config.toml
n_layer = 8
d_model = 160
n_head = 5
n_kv_head = 5
head_dim = 32
d_mlp = 512
vocab_size = 8192
activation = "gelu"
norm = "layernorm"
norm_place = "pre"
norm_eps = 1e-07
positions = "rope"
rope_base = 10000.0
rope_fraction = 1.0
qk_norm = false
attn_scale = 0.177
bias = "all"
tie_embeddings = false
parallel_block = false
extras = ["some layers without attention", "local attention windows", "shifted keys", "gated attention", "value embeddings", "a smear gate", "short convolutions", "an embedding shortcut", "capped logits"]
init = "trunc"
init_std_qkv = 0.0466
init_std_o = 0.0
init_std_up = 0.0466
init_std_down = 0.0
optimizer = "adamw"
lr = 0.00126
beta1 = 0.9
beta2 = 0.99
weight_decay = 0.19
lr_head = 0.0153
warmup_steps = 216
schedule = "wsd"
decay_fraction = 0.813
decay_shape = "linear"
final_lr_fraction = 0.0
batch_tokens = [16384, 32768, 65536]
seq_len = 256
doc_mask = true
train_tokens = 151800000
steps = 4754
dataset = "wikipedia_en"
Each number is 500 + 25 x the weight over the matrix's rms, rounded and kept within 0 to 999. Layers, rows and columns count from 0. Numbers have three digits each.

# layer 5 attention value, 160x160, rms 0.0695, rows 78-159, columns 0-159
560499519507567531509506512490509537535521499500517482479525505494485524527528471513499496476490493484488517497480470501510505465503509514512498496524482508506524472515463510515511531504503505504503520497498493512510526514488494524555505473500495496505484517484479475477526467473488506492495511495536521505464517476455478506542504529496520482478500522513497469462477519468485462493500497518517488510493509504466488515482493516490486512507493500491515528476492506469456506487469512
510502499525525527496503523483505524558532514553522461477500515545496538521505470503511537462497515515512532494483511451499500454490493535551497499513519504526548476501443473545504524512481439533496474499508498519554507515470482492514553390508476528507501459493470496493523567475504502499483486501494513497476474461507528434504508534514505523472506530478521434461486536466486478502481503469535471534506512508479476540472500516494481474508497502499511501448531546466490497533523510
470481469482517493458509497541533525469574487490502508487487498524525541497454484533504460566503530506505465523504538527501497514504487473492512493479527467453501482499503480483486497515514485464485514486479497524475519527547520515467470482482546516520498428515510593495487492482494470543502542512505521498545505508473503524466501495482496483511506483487503531511514498547508497472493546511495496513520504484505549514509521478492533495452491484539491519535509487509450490515487504
479498473521512507495545469525520507488482543477508562520476456504499498462481504538518501473508531491497497449496515478499537535462501507531507483468506440486512485496507514505479455500499484518503484469524480458500514537530466513491457459483528500469486469494497505501475514496520459512504493529451520486495460488496528499531500522467517476495509506486489560563493523528477507518505491499516505467546479484503489520535551489502489468492537467500516520510518502496520493497469491
509484525506499493499501435507535471499512547509522494496470498517496471502448463530496493487508443515509495460456519522524501473475486526457507502512480495494500483509492531460487522484490492499523511476485503518530474500546509473501479440500439505534456479506519496487530528499481484517495518521506490530558483500462492476536498471476508508470501501522517532481512481541523522507503511530472488488477461512478536519531567477474489538510554484539468533522540495473532485468481488
473487457525462526506515569572502498483404419470455511475538482446520475471505618534483512477464478476506525515475511485510499567480500469520497515504484498485440548505533489443512429454546483500518535489493475467462504496485532509494504530514464529472487513511516486479460494506486449532475464477429533525487533504500456512511483506512548467502536518487489496545519487501470459530527496465513496501537470515499460494519540491499505610567499545477573490485444539529534507492472488
511515512543521501500493530473498490482519527502533530535461498530485525429509475464484534463524499499480478501504477501527507512520509522523471488518540495506507473487516507536486465457492513531486482496546470507486486514471535479509492481472519525463561498509481429504506485492536536503494469486465478501519499500525498511450500512513502536479450485510498513538477471508472492522540539520526509523511533479504487565524507488531486414480524472513476465490451495500516512519477510
489483484502502495487544511547524466482483498460520507511463461434543478485482485509517497483471506498501481481508498498446506520480532447504539479452500495539513519489522524492507474515501504476491521470530513465513536485479470526465521496495528509500507522514494475500513490539520499525513487529465465515498450476505521485530492496519519533508491490477472540552492478564456465503537463495490511498455509512494495474504529484492517563470494515518488503505492522479560501509548478
564529495566505540510529481479470533540516510490503482497509520522481541516517500499484510455504498513508533457502493441548480474490485523520480517558526497499489508498455475484519509524502508486507473528528506535493500521486529516475535467540465546512502509481441465488501530452509526514474493495503481529446457493487483481538499528489507518471507550495530488491536532464505495485504517492506462477517476521508501529485472517513477497518500469508502522484479494485460491470468485
543465516499493506483520525506493504557474564510493493475552522509473496518453502426516517564527479528525481514480487514481468506466513471582553519504461498512483501504504501519496475495490505515530467470543517498475520507514525494498489555489461526513464514465524481491519562538518525494490483490522513465484454510470487453521483538466528498470493479558509513503487469445475530534491524488520500508459448548475505538484497499499488483515519513491516498509492527491541478512549468
537512532547560532519487459496460527558574533548411524474492493522415544483475533493495506486524530515518507475494504490521473527511523495530414530504500462550465488501454428538470540489482479552512519497505506564486472432487566466491526506497555499553539514470455491499495651485496513498477462476473560484489485484584506502479512530537469488482479527477488452475499468428436581554536519471504498521504534501460478679449465504500514427507498475472448516443527519460487508422469502
489484508517464505489496501479505515542496542489471476470533519441457503486488469465512484519484499569505492493494496494491492543490504479533512516469472502507512539513486514512479524512512481469493477477516528483451531496493515527522510538481511473530491506470461492486467571520520522523512502485537549514465466508473502498539508518479519489484489481522481502499475487426460534517513467492520480495498501550482492508503465518469509527504499534496496533471532519487497490471517492
564461536471494498494473551501511485475522446471471506496459498478490498492482452452458498520520481517465478552498468485533540558500527469499469517471488500487465533498520488546477463470516551507510563482428498495479468485545485462515463625468506501489502535510541501476521441487521489484509507478481503519558501516516492530414502462539492462491440511546483497498488479511464493486551521532455507536445510489541494540497531440531534449485522499522452466525457450536483517537516536
505539559467577519510486489450504526546512526526534481468462459556497484488531460492497487517500493491505483512486486534495490495521517522490448511501496485545487476523508476512503535479494463480491508527536487517507524486503499479523517463527503528563505479470520464462532504471510554485540523499542525495491491468487485500458516522491493463495471487476504484490480523440528451487467506498510516546519516514505496530485495550496500476522465514480554510473501522512474503528546487
449502466493474495501537513543527529506419458457469525484492488497516454471514513462498468529523455544510475534466476531495481523495489377444460514480508475457519547539551541443525471515524466490467496455455481442447492545510519531458466582435448528500519527514541454510477473544479485529481490457483501495544491522544435566437509513491513507491522452523465554519479499519516499521530563531480536498493483515547520425529525471475535573505512521500478459543434506521523505469491485
495476483490465489512527485485442510505451495518500450505525525488495476503520516511500504477474539488509512458492497461466488507530508541494491505517527476489485500494488469478536458496522492549510491538518494510493500481441520464453549486490553470495487560519506481525520583511519517486474470497519506522491476508514534480477494503518539540459496550486537490529556462483503541506499449415469471501500498507482473534478495502482478469521493499498462504493529501474499503487545473
531508507567528534508529488499479516536519518507520473497529500495444554474508461478476544459489517536498513475498511466512505544475540534554505535510476495524507521511455493538491507491498506478536427524512525543486534523448483479503521489501513477497496531435453470457518608428504523506471437486504534533423492494518508460553502524490503521452503492508504468466505498449497490522494454448513492501506514519440489549517468533491469468533515510482519536441479546474513517478526502
533476468502476510502536533504471526486502468459470517495463520493498511464505542548495501498462503497498517440492499514563514455506497526521436517509522501505522462498497474481521495509507493509482499493502508521485490499481503498494519477491547493465465500518485519497539499508508444549502522530498529485487525497479486526543491473502501532481542490492520514487498494530474457499517541509488502514529449505500480467555503479496509502533486501473525518501487525491507481467522491
470527483496483523519522512511521484512495519493529508532461472455502492558512507506503486443489465495487504447471501541491487462520517508490455506497516532496487495530505573490517554518487509508463499512545478490460489513506519534501502491547462540472474514487406492513486483551519529497517467502484462499472520494493510511510479486481508462471486525462499552526556502501437501467563575494486521451488539495497505436488474509487480540514489554532462471510500540502515504524496468
522474510497437464444520573561508522474505475512566548503463480512475493546518457390470499427489506469465487572521485585564525461454457443510483494488538550474576478516460507504497504526494561475516459508476556492509521588531449567486468431478443572500421455529497443470498463512454499506513523504524514598557495516484496512492528494401516500510490421497491500489499554586435543475569510575480528534453489515447478472521450476471531505489484453529409498560467463499539531512509479
529522489475515512502508501452453494507495505514479483530495451427497496443477511543532525508514505493527480494531489476473484507510527528497483493443451474516469488469500472542519475496505524485524560500553450524545463476483478470497507511518504426491519543516476502520544493472520483481504485499523493449448516495507533475511512496528479477516484514535499504541516516479525506498429480475515479495501478503511465505437570499520456494478489542428541505488492523503480491486497500
549510542504492456477492467505536524481515531506510522512495500533505547590543491478492463482481515501515508540475495521501523472487495555518481535493517496509497515543483463511473529488496528478548502496552512513483486482519496534523542463495496544517453471491472511484481520513480481508465544480500440517493524534519527503531508518512527516498501499500468439464482552475467506487457558507494509485502481519481498495513456494494486497493561460540478489506495535489483510509457426
536469546517498508492513476510577508494483481506539504518464474504544475514508503456504490481516513477494516540517458555503520473465510461439478506478525515506508458513492515547490518499491546527489510468459513495485535553472510546468466504460499499489454488475498478487534454574481509547486488522506516511495492524516498465469500545469552493483486496515507521482460480557517519487540535508504527516500469498499481505533478487516481493490526475475468520478515508478509523522496470
487519495460474491502492478515516496545499510534487517525474456510496537522501530527531479524480522483545473505480501503514484485506522472499446503527477498518490476501479548519451494485523506509439552438524500494517494509495516483497500541488496477504468476489485498475486502550515506524494492507518504478480555502502527493500480503508506500470510497495491493497466483518533494461481506471556517484503491517493520486528522485489481517498519510547583521489513509487489510471514441
490481458530539514495500531508490530469513515474478518505511529476487512522490465528528510504539518525481454459456510426503500499511500498491509507531528472522538539516499494540483515527464488505494501476496517443569488536490489428484470525469535491514488525493532502482506468518523563445506492503497520500526490480508482524497498492524510530514482483509527520500470483476492492489485449488506491506543481518474503530498518469508496462492482532474512511495557497448499506507526490
512516527491507439502489499491491497509482486482485494489523529464502524471526523500481495542498525458548498552481477470515508456480475527524519487504490545511486531482502462478552513487512485482503499476523481543477512466483478505523528501486530519487521497533506484518507498470521493529474510501481457490450530454535494485535486472535522528521527521456519485472482500466488502473438521471523485476502488515486542470457485504519489506498527534514506504503499481485469505518490512
478505508496517519541499489504486493495525499508489481476486498523518510452500508496511470500495509537494514515453498507460497542511502506517528512470478472490488507506532485509526514503461453500498457522524447508517477482504520482516517524526531442534495530459517531493503504515480474469533455488502515459490483469520513508496489539519484459488505504489504524522481486550519484508513545481490500441478497497549498553524517511516473509496519486532518479494477532480501520538478497
498485526463494517530522498494525486511477499513527466480463506550497473515500466488486487505461517478457462520489498555489495551475493492488517480500519478497486477486541548523543538477501527479521502539464511503445531532483512542503493540555464531467427495535493480505519460562493494572510481492518488500492499494464511466527501496515523448436504513461508430515457497535499470466464547464488515519515505511531493471465478513509471484487497533498497515502459546507505521491502431
466484462522519506503466545496503530488544444469482494505478519489504521507491506521535502508515483529484524505494503545499463531499565509491509496490452509485470478493524502504504535498486450492475493472560493485500495496505524519510537501543545517518494490480478517502529515470496516461535460510490494473474481420530499536512496510518486508504491517541506484494515509483525494473499459490521523493465494491515509487569501500508497461544478478544576486485511517496471501495532512
499513532532537520457502472514531509533511545529477511534505500492475525508474491495525515546474485546536493459465535462457465506489525467548522516528505425525518496518486504579460468494478487463520508455498486502548506531502471501485512522500495503510471456490484505448504488501492514478466482467525528521505493541492482478508504502501513495475506520518480537472466490529478482475480471504495524466522504533541462514508498491503472488479525406481571511466488506473482479549498470
468489432499504509476507499529512511446537499475501497470493529544509446556506463461512461488523511483506479484458513519541490501475499451482515518475497534522540511511521493516543524516480493497521503541486491449513534472541484536481502509461435509462468541465525511493521504508509498469547544494505485537543458514532513526494481497445510534503517464513486514533519535531451508551570516499500512545494493500491574478523454523465534500504513495514443493495511496496518485505514518
518513519488473439499524497521586494505490467498544492530451480458499495534555549461508489456498471488485516477509505565522517452473475459496470515495547568510503524505484518489525554514499555504479454471510553524465478497501484547506496454530521540510457491498443513511444453553489517480469461526459479598483548525500473516514482525461538493549501501421532497481478479477452576444529576516531529465526533521479489485489463519521500538465474567507449486512480453554527539514441459
492513462459548533518526491506539517518461488510508511469480461462537493506497497504529476487501491495510491541522482534460513476504473505496430479474491501488526451486511476480556516497509501513516500513483538495497460489493525504521506486512487506482501512511482529504522476501503507504526452527491511499484476493517505485484507468457492474519497501506497521529502511520493523499540542484477511507489534490492491456484464523488504501547501526519436485481492504523533522514497460
504472576489520494481510473490554555557536491471557500514513508546504546567495477483507444514485510487495474500498521562512517457491503486494526532442526492507516456517478493548471525510499541501512519456513545499493502511508492565503515480466513536525462438462462473468447463533456525502483514513525492604482489536509478506513499523490499517514483444469487513464499509532437492460532498519493530497466477536452514525488468472479502535491514461519442525506553479526505535502472492
496484505508460478444515508498490498478548473505567515500512506508477491522506478472484499456517522512494487516520506520516508468495450549575507492514533515471541506547530474483543524505513497475519466539487508487459551520527525521536473469506479560498495526532514510462497537450475497458531520460506494564529485473468491506484524474426494489487523479496505503511536542505406545500564520517482489523508518505462508509494448535471570502507513499496432479552504489477530523497551498
478472475506482516511522489523514490494509494490543531509515471552478498467487457481511503475498499497478499512513517480501499523512495511489501475518526472513521512516492484493498493490475471475527500515479473476509474487501498514501542478487475474502529496494492500497535556429478498493478531502532512503512500522503503488490499477490496538498524491534474502533491522550518494530518508509475512486488516457489535529567502532500503413483473441493520473470528510504503507500482542
565526553518515487499503506494507491545500497512500541479511497552536518459502518516511510546499537498498457550480480487545466481542486516521513485499521494505488494474495486483511494504511509471481504480470472497507510458516502493515500532496495496498497501515517530500488512495482505520538499525506490479525483477479507510473507454494484448496529516475501527519501463573512459496483466473486501465503498494530542497486509479482474496504484500487530503469491489513483514483499478
462468486501507479415504551534497537452492433519477528505563484489538508524485486472491518487496515480482494491497484484558513479469473511507495479510532448511505519510522466508526453481515545480519521470538485473476519505459496525462472488472481544471516492535464508467499531512503515483511521506494496516508486528488520495508512467447522538506500493488492474534511529464449545477538494525489488515508501491438505478508466481459507491512528451543459475512473504514493499501460500
567508571494466491468497525554508513532487506484543526508490453485486495548504513478474536475502505523511484521517506543528498488487515461499492496523531537488520500519468542496517482526485548526522512503509526451474497510512475503480442486454504544504486461549503508487501512524459501516471514488542515551534489550511463525495494478474508486530501457496524500454516510529453548474526527538495507518518520502477514446498471479493546508480494452496450492527512463504506510470509517
474473438461469495560509519583494495487475458438500503482478473593486502528496455506485486519479526530466479548484496502539514531533503492473454495452505506476513516517533493502538488534509475458473465508504513447488508538501515511525504489484479523479534469520493483508515506483491462563502510481506499455490467465541534514459520513484524467472534493498484502508479484555504476519508530459487521501526485482480503462524464506491516519564481482525534471506497527510546501442510484
514477483459496489528518443481487519451509550477494482522472513403469490461526485525498505527509475492515502435484501524482547492513519505557523518532458472488503524482501519482489531507466495551503521535502503500521474481514489466484478529545496478528505516454501515508476459497531499473523491510504507500503503550497505533528468527493515451503509518504510520527502492445500514517466509517505479474522501522502476520505526514507483486451485542486531503489497530506484479477500505
509533494482537504509480533470466474489515487478453456486520452529563526446500526533503520498470457521525516538542469507440432483494512541506530474493453496506454464504557505470553551522502454468506546487495414514477546481493546503497490530546483477467491526515478524509525471491518512500540468507508486468444486441473504494517502429507470477486494552530482558498493550511520479460507504457496494467460525513572513448462500475495502540513517490499501521501483534479484498491548503
510487518513467463466477466490556512493527505533510501520524520429446538541550498492495513458532518490536467500520508526539523437459496542531546527452498507514499498485445423471465477492515533499509493476562507523522511511521456539504506456486527497504455493501471478445498513518520550482473551502498489593462511523510495519514523494493470551560469499508498480439526491433420528491511449525523522536522468537442466489504471444513494514484509485480477526545523484456521510516479499
504492511493495477512497476508452501446503523466527501529491500523464485510497482475466482495526500497485502486491509537473528465519473484488492521487552504495491535492517494507491498490479517488503501507509490474524488475491491520499515493483509497533513490548431499493498483470467512480503485491504484504502511517518492512532499502464532478505501490473499516497526457510477518507503544530485503526510512503505483495488508492475516507454475465473536488524532533500488495481531496
520488470498485502500509474465551490470477455511514503467529517528501497576529505466468484448513534480487484533494505518510535500497514495488473499496526536499517486516482461490542469507518549514501480510504508494498483507516494550501512445489477574454507515487485471495466494560477517524464496514481460492488507526510518471479509507490490540509522506479494483497502524519474520518507502520507519558521501481490506526463481523521503500487515525458430467529460510533518526574446560
471519418483535550555485489499532494501494437479454493430502517550504444574482507555539476522525562475512512482458503474507484540487537505514561523463505529523480506524519445494568509511525461483509497535511477444499516493486561506528519557519546482444493497490540510505571525532501479476509496526494484434449473462546491499506476508549522545466482539529484494492486514501520467512545548404500489544514498459515562521498469494515474523511563482532516488465470544501477491513420503
487501496497476407523476533537519498524439488489470502519508501487468510544507529467494477493472497514526497475504489497541532466510495470501469520495537531534469556502512519507518454459512535469501476439484521486463491557515498557509484476545541525488520496510478486479477473508523503514473496504462510508522518525485518503535486534502514491478517524481490448489480501486498523470478516508491499503577495493525516527461493520539489483488516534491481510508499499545501492527472506
502489508468506537506487504491443490485458512534505460497490477483510429488499514506517484552507507516488517497473503507507485554513510457491474494459472463489488496517511533534498531535488482492491504483471494459514491506460494497485468503478497481488509528509502497513521502517523519531506485488491497463503483502519492491521512504494520471483499459488541496472478484501538491510476497486516530496485529505522461494515520528537514489504507505507517473460501526482507499519500486
533490520493489504442481503516527464503514513473512533468522515521502438559529494474482502469542506532460495493490489534542530500503485481519530467508550472526523505497524512492535463500515508501543459476480480508477521511498503472517454544481499556448461476528491502498525517508481513493488536474514485573561462517493475510457502453431487562532444468535520461567509522533472549481518470512447498536492486489480522501493489480500486473490523476515424495528476459500514500535517500
526498566477483421461501525504526524495489480494518489499511490491487502528511486433476506499492543504488452492518499539542510459495411508504489500459546482496517526508494495486538525496511552490529485484498541552473499563495480517487497468508474534478494496533505505467510487557490480506480538484502479564528488563488502475503496480445483514497495492471511468479515513486485514455485496552475474522523512509485473506494496498491510491525476443477440488515469491510538521506503470
480507495458499493491485500495482487502511505479492524483523484513490520489498501511507477479500521520504527527508518467533503537482501523479487499487505479530508495499465490530525479494526493487533502494488514523472534503535495498507526486496506536465471518539491497489488503463494503509447517509517468524492505498488488472464512492496495504519500506535475457501468544500511500488520471500555505491501481515511467507475440511507499523499522477499474502504493492527502514489466472
500495461528454498483479486536536489497470457525477486495495513562502496478501496513485521482503487511464534486507484502481505512481499495481473524487504571469496504523514514494493463506517497533488499497497493509503463522472490478496506507484508507484522499478467500490513452503504489479498483502464477524481493474461481500510483517485502488508513539518505512514526535489501538512518509498459482524504511492508460523503499513519526491512526517499475482513492472495513502476498536
453497502459486515528475534505489501470535463506485481521500454480485524542511506481502512517495470461516516497504500494559492494540541542496447488475489541475474549511506485504513532514492502497486501505510465518483497458505506497518533461529466501520529475495476489500507519480505492499436470504506514478488527483480509496522489505518498512501524494475481477514496531482505517526485540499515501510509500505463532507454455512520538521542501510538545496495528483501536493538532518
494475434489484451483504500514491487542532539470479514506564528490500486459489509545494446493507515505493551492496527483511528531499543518485517490501516498505505508488503510520528507517496499493525453471526509466473514551536498489518508509456536517498491522505500479503485517496507503503470517516494492528487513486484479500493501503500492496540499497528490507500508491502471521497523503501492510451536471487466493496459448496489498499460508525488511507521522522510511514507472529
505521461488481555517511490510559510530480485492520516466490467459503513503500511511512480502455501503495476500498505494489529471460501454473523493465477536510485497504503528521505514493480469490511504512477469483511511459497490496482507488524507463505482504465547473530521511551475491500517501491488484494498495475511495489515498536527509510505541525508517543538520502502519477470503522484486487460473491502509485527513515519502476566501492488494497475511469547483509531467478519
549485523493479470465514485479515512517500450477515481511450483491511511532511496475515495512511464491520464530485506503496489485485492534511514486494511515512512488490499501456499546511495511491492521525499454544511515505535523502507520495485498501466497485533524495490508486545518538515532519509516489495506494515480479527502471506514506521510491492456516543524480508515500505501466506524453506516525506488481511448476516493493484513533485487469555491522504495509491511515504499
509476458498486479486465519517500484517512522524516497502564544508463475486486459533478504543529515551482459501520485473465482531485509480508492530469515484485512498526498460532507511478540483512519507478450507495503515539522521522512479490473486502497463506497499516478506511521496509510459501468509521496521503510529494502465500476464473495512471483492490508476510505498475522521523475517498496526480501489507469535477489466500507503492514471510463520514500466478492514481493532
491492475467484511525500502488526508525474488495526492502491479509468485498488498470498501536469485457503498542498513457499476524546558494475510522485519515522528486518498500492518492515489479509501509486473521503494517527487525502500487507513496497469497466528510478497500472496508512470503510475480515501482491485492501502504499506523530477488486489497465438485469534517489491504524468508502474543502484483508555536511482502523532448503545482486513486502526472473527500483500496
512530547505486500460502506523522506552498489530491522499498485511452481505485480474469514481509492514496503542502502501544453515499502486501535495468514480498523466532506477502489516510491503495513525507499520510476530536523526501522507501501489494487489455526497502495485481507508473542488503479526516493494464520452483543511489490489506510492475489467488506479470518483463520508492504490485508535530490509520539542508485489516511536482505457498457536465507475502525477457507483
511503550479500452478519549488559512523553490494459536492586503512456497530490478463514484499511490536509458464480473487481470506516518508475518500460496497505537512500529486479550510497491521477491489500514503514494551514543491511509482481469461540473501511521509509481487528489523516524526497500489536478503447531477515515485496505504519524506497468465474465525475540462473507484499515509509495504516479500487520452520519510475504504533473450431471504504478528481519500459528459
495492493490489483499475503446545501501504556528494512496524496532493477465482498499507494479506529552484495494505503527467491504468491508518511493524513483523504494500477515480528488498513519501536504463492489513485528512496507545497454517491488535460510484493478498497503514496504496494496497484521466538523508524475471470507528480487496513514458512497510513500509471538477477478502494471505502508499492515537481500506512512487473494452524487495470508502472533478466494519492504
472477463473449535500508509544487508476490498463524469506480484527500507495508518487479503452515458522488495499524518535521499494456544513483495480457550489481517542508473473507488470502519504473540478533497475533466540487529494527503507507561503497493523484511472507499485483455469482516470509497462458516498501517476479485522495453486486510470492489491502483477484498498530509493492521504483513513527479496500495521482497522488538500494501478505501492457500483499500497500527549
512491492483414463486486504494516482517470505501496503517552507514464509514509446508513495497500525512490493528476501493541499481484508437525553507470492530498513506502444482479451437492543523499494514495497534510481520479550515491527493519489477538495481522493521482500468478462473513515464508497518513548497539521484531513481504493516518520536525491511520498503495528491479481546496509501497507508485436500514501528493489480518497475485481517517464498530501452547502475496516503
492503473517540500482482524511491505489494486494489519524524506543494522483490504491505515490500509480504462535525516528519479510488514472506458518464483492505504495484489469502468461492505494510527498487501544479499516513473479500489518517509480538480488474499482516459527493479501492499476494496497547487518520523489487482518503527513485503504526505512481462486505514479505508502475470492494513530512490486513500474509446474484526472507524474502523526495488493529488503520522500
490474504458517460497492495477478497447514485469464509513471529532481492521508519498509543481514484521497504500520495447493519457487449468517510477464507520474496509498500467469483511489511516521517505549511488508512482436555469511490486503549555487523514513536469506487460478480528482499514504497484485536542490485500499450510477497495472491514502535483502492481494526503513525476487509501483484504512546500536518511452501504499524495495515496531533467502538488521486466505498545
502537491524507465533486489476470478479503469521466495495510522485508525483497508503515507515490508515518533522525536472503508499460500527506513492490488517501500521500485499483491515502502461479514517507492505476520511492472493468522509507511548461499503515488487475486507510461485532480490478501462524512522505499483509478513483475494506518483484513507499525483472486492497493497525487473541491475513502484524498511508471518506500490471480477523482487527504498498498489506490528
525501554464479517495512515487465494489497477496509489498501516508481478464488518485501502475506506474504444556492513501532466514513509484491495498457525474508491501508514495499538528506492480477504516467498496483505525520530523496481512513490456476504515491527483501497484487531486509525500511502517508503499468525494509533478485491497517520485512502458459516494466528528468560504484523505471512508530545520509526496531489500520514494503501499509522497516505428516515514474516479
512536492528523513497526475473507496482537506523548469480479480481495466517494495518522474511501495478496519481505491509489484517508523502454442495495523481522501492476502568489532553489514495504491470504506518482558515502486510511537504521462475491489530522501508492525494501490494502491493510520509511466486500474501478497458476529521535505501488504464506514485512476548501491505509502508475513492513538482479490459493506506473503482499531543484492464488466546456509517535496487
516523542508490490484493502464512473520499520521495504496485513511477524494473509505507493478520518557480473498495492460471505518507508519509537477500491491490509483527502522550486510514495501482526493530498534500526549532546492527483517514488503459516480483502521484484521496472493477547514490472520498465517502494430490480505494485454467516481483481481501524481473492492538496507490547521514509534511524504520509515521487500489497487449522489505456482506521520487497518491493483
467488515522479477467508464526492499552490518515486558504488507518469532478505499471512509487490509513496471491492498464506510525485453485532512482507514469478506528462477532489467522502459514546499487506458473512475505490513476497502508504532489534521456489519526465497508538507489500473501470505477468502512487472537517521469494511515484527504512526503492479530509498479496526492490470514526485463503480491513479498487509489495480489509466494469500461529502509512518513501496481
496530429527514480517509483488434494487494520466518498521455528480533479452498508535509512498489504502493546508515517528458521514483511492481459493508512497492505525484509522512479518499496516511499494467508522485498481467448485487478468488499526463481495536489455475513491485485525497489533484508472471498469521456549463477518474520521488493512506506508499524495490471492548481509524475493532477445521515474547511518490496527510496504497479557504484507479498513523499500514498526
467507453480481481539503502520525501532487500522511492488468479466522501527496493512477495493514500499469511505482466555488527515522516486471466495491528508477521542468526539518503489514477497513462502512525520503506484473490520512505494505507516485509502520483525505509503488498502501468470468523488448468507520449532500487499492524507517490493511503520482483486493505533507532498519519518514524467494515500534486502495500504509500520494508486503516504478478526525525496467492494
477501510500532527530503492497495502468514464485491488498491471462512498505503496542495496505479490503516532451517491516490471512511505512555465501487485507513491512498500488513504510500514493502482507497519477521481471480467483442484494460524503481504555489476496468522471488476465511498482455543501505517496511492486532527489510502516503484513497502522488509501511513496538509475506524508464507486503476491485479516516521489526488511519496512551519491491499469549497501504468511
499527402528497478552496488484496515475524488486486476522464519468507499482503526553466528509502524517506550487509492462494495525499500506511505515518495518509471520467483472507482559505527479489501485480510487500520476481492505474496500516503535472502484485494480490501476534495528502504496462498487452483507504476487495501543501477468488493481472535518508525485505541469521492511522510500541479502504491489525449539502459491528470507506484551564488508481491500514486490512456554
488487481516517482498479515533489487524503530488511496510480487474523482506489525505498470499507468496504529515528508509515530500507509507503485493517509525508499494507479478489478507519494490504520489495479545514482493500494490480492501542499513504510498503479465494497513529507479504507479499481475511500480526498501514496516486497482491508515525479497525475502449470480495506496504536485502532516497532479479461510480508483467515505512479502452486514486525483502491497520517513
529515503465479486490529486501517485480501532538469498499528486459516490502483474493496486474484491557479470495490475502503509512477487464516513491516537506526529494476505488476494498494520495518493496503500519502534482503494483472496511476481504533490500489513550499529512518518495487499478509496507498510512498483466484498474521483500474501529494489491480470526534473521530499507523488480472489464479529521508513515506516497520475472486505486497512504534478509495495487497478491
522514515491504510494515492507509494536516489501504482496475481455495469519497489512494510525486478463508481501491488509486540486500490481465512502494499506506495519489506470494490501515505488505490517461502543475520504486459510494520488501505488511505493513497518510511553505518483517494499526503497463493472504455515507488507501523524537491538504524502532488506503468518512483475512486513496534506470487502485497494505525502515486512527497495498535512525483531525514517496483499
476510466528504540538522497492489546515509467513552489467495509501523482498531481543502508504496469481532528487520472462447481481479487489509530506549484506490470511487507541512498527487497474504498479506510498488477502494471533511498513462504529467495498512489457498522543506489493490502509528495495454491466489463510458462493504519477492500489486520503521539508490530495512472511530490475513488469520522509519509524508428506520501496478507470533502516513495469490488486478470510
521517496516492508491496481439509477522534479483478495506485522519515510502481488502491468488496505509493525454500486497468504505493487518508520489500523514496475488481539564491511493499498504509492481481529518507513484484467471517480475526506483503539499505515498479513505523493502487540496498515464473524526521462508530482528497487496457519490504519488517513532523477518540491493532469472475501496489510479491496464491556472477514525517497553476479520514470492492497495487516492
497518536498477494491502510532503497528514489476503494504518523519477488490509475459477493479522480546521430527472499500502464498519468447562558518520520486466514498498507497485525503516539480466510484489531458508467494548552476530515456498505549539464490519522506495497471518474493518485525528488488498526476472553498484501483508489466497507495458493477497528516456495533470522482491543514476519479501506498476530503501493498477537489469495501523470477493476488488487500510509524
474468521466490500519471526521472502503521480467504527496495494493504496501522508511471486483499511502489496512530506505482455552534511518511505490528535469493509490529487483503525483503520507478512476489493503514511478491501495505485518508476476537494554475526514489454470533499516488503520505508497503526528513515496506517503500474519486477506505504512467487513482515482462489482514529511515482522505517476484483530507492515487527494484487500531507481505470478507495504519488513
493512485492567522520490487484504492514504489516496503475503521530496502495482500516521524533514497501513504491489527504438470486489492492511533522491489507488470460502483481531458530487512473497506519510501494523551495517481500543497450544537562501463480499467503509503479490550504498465492517492491506487535491511520485493577502564483500463516466537506497559507526564492468483467490459496509511508486491512541517520494500531485484509490546508521499501477491484498483502497454524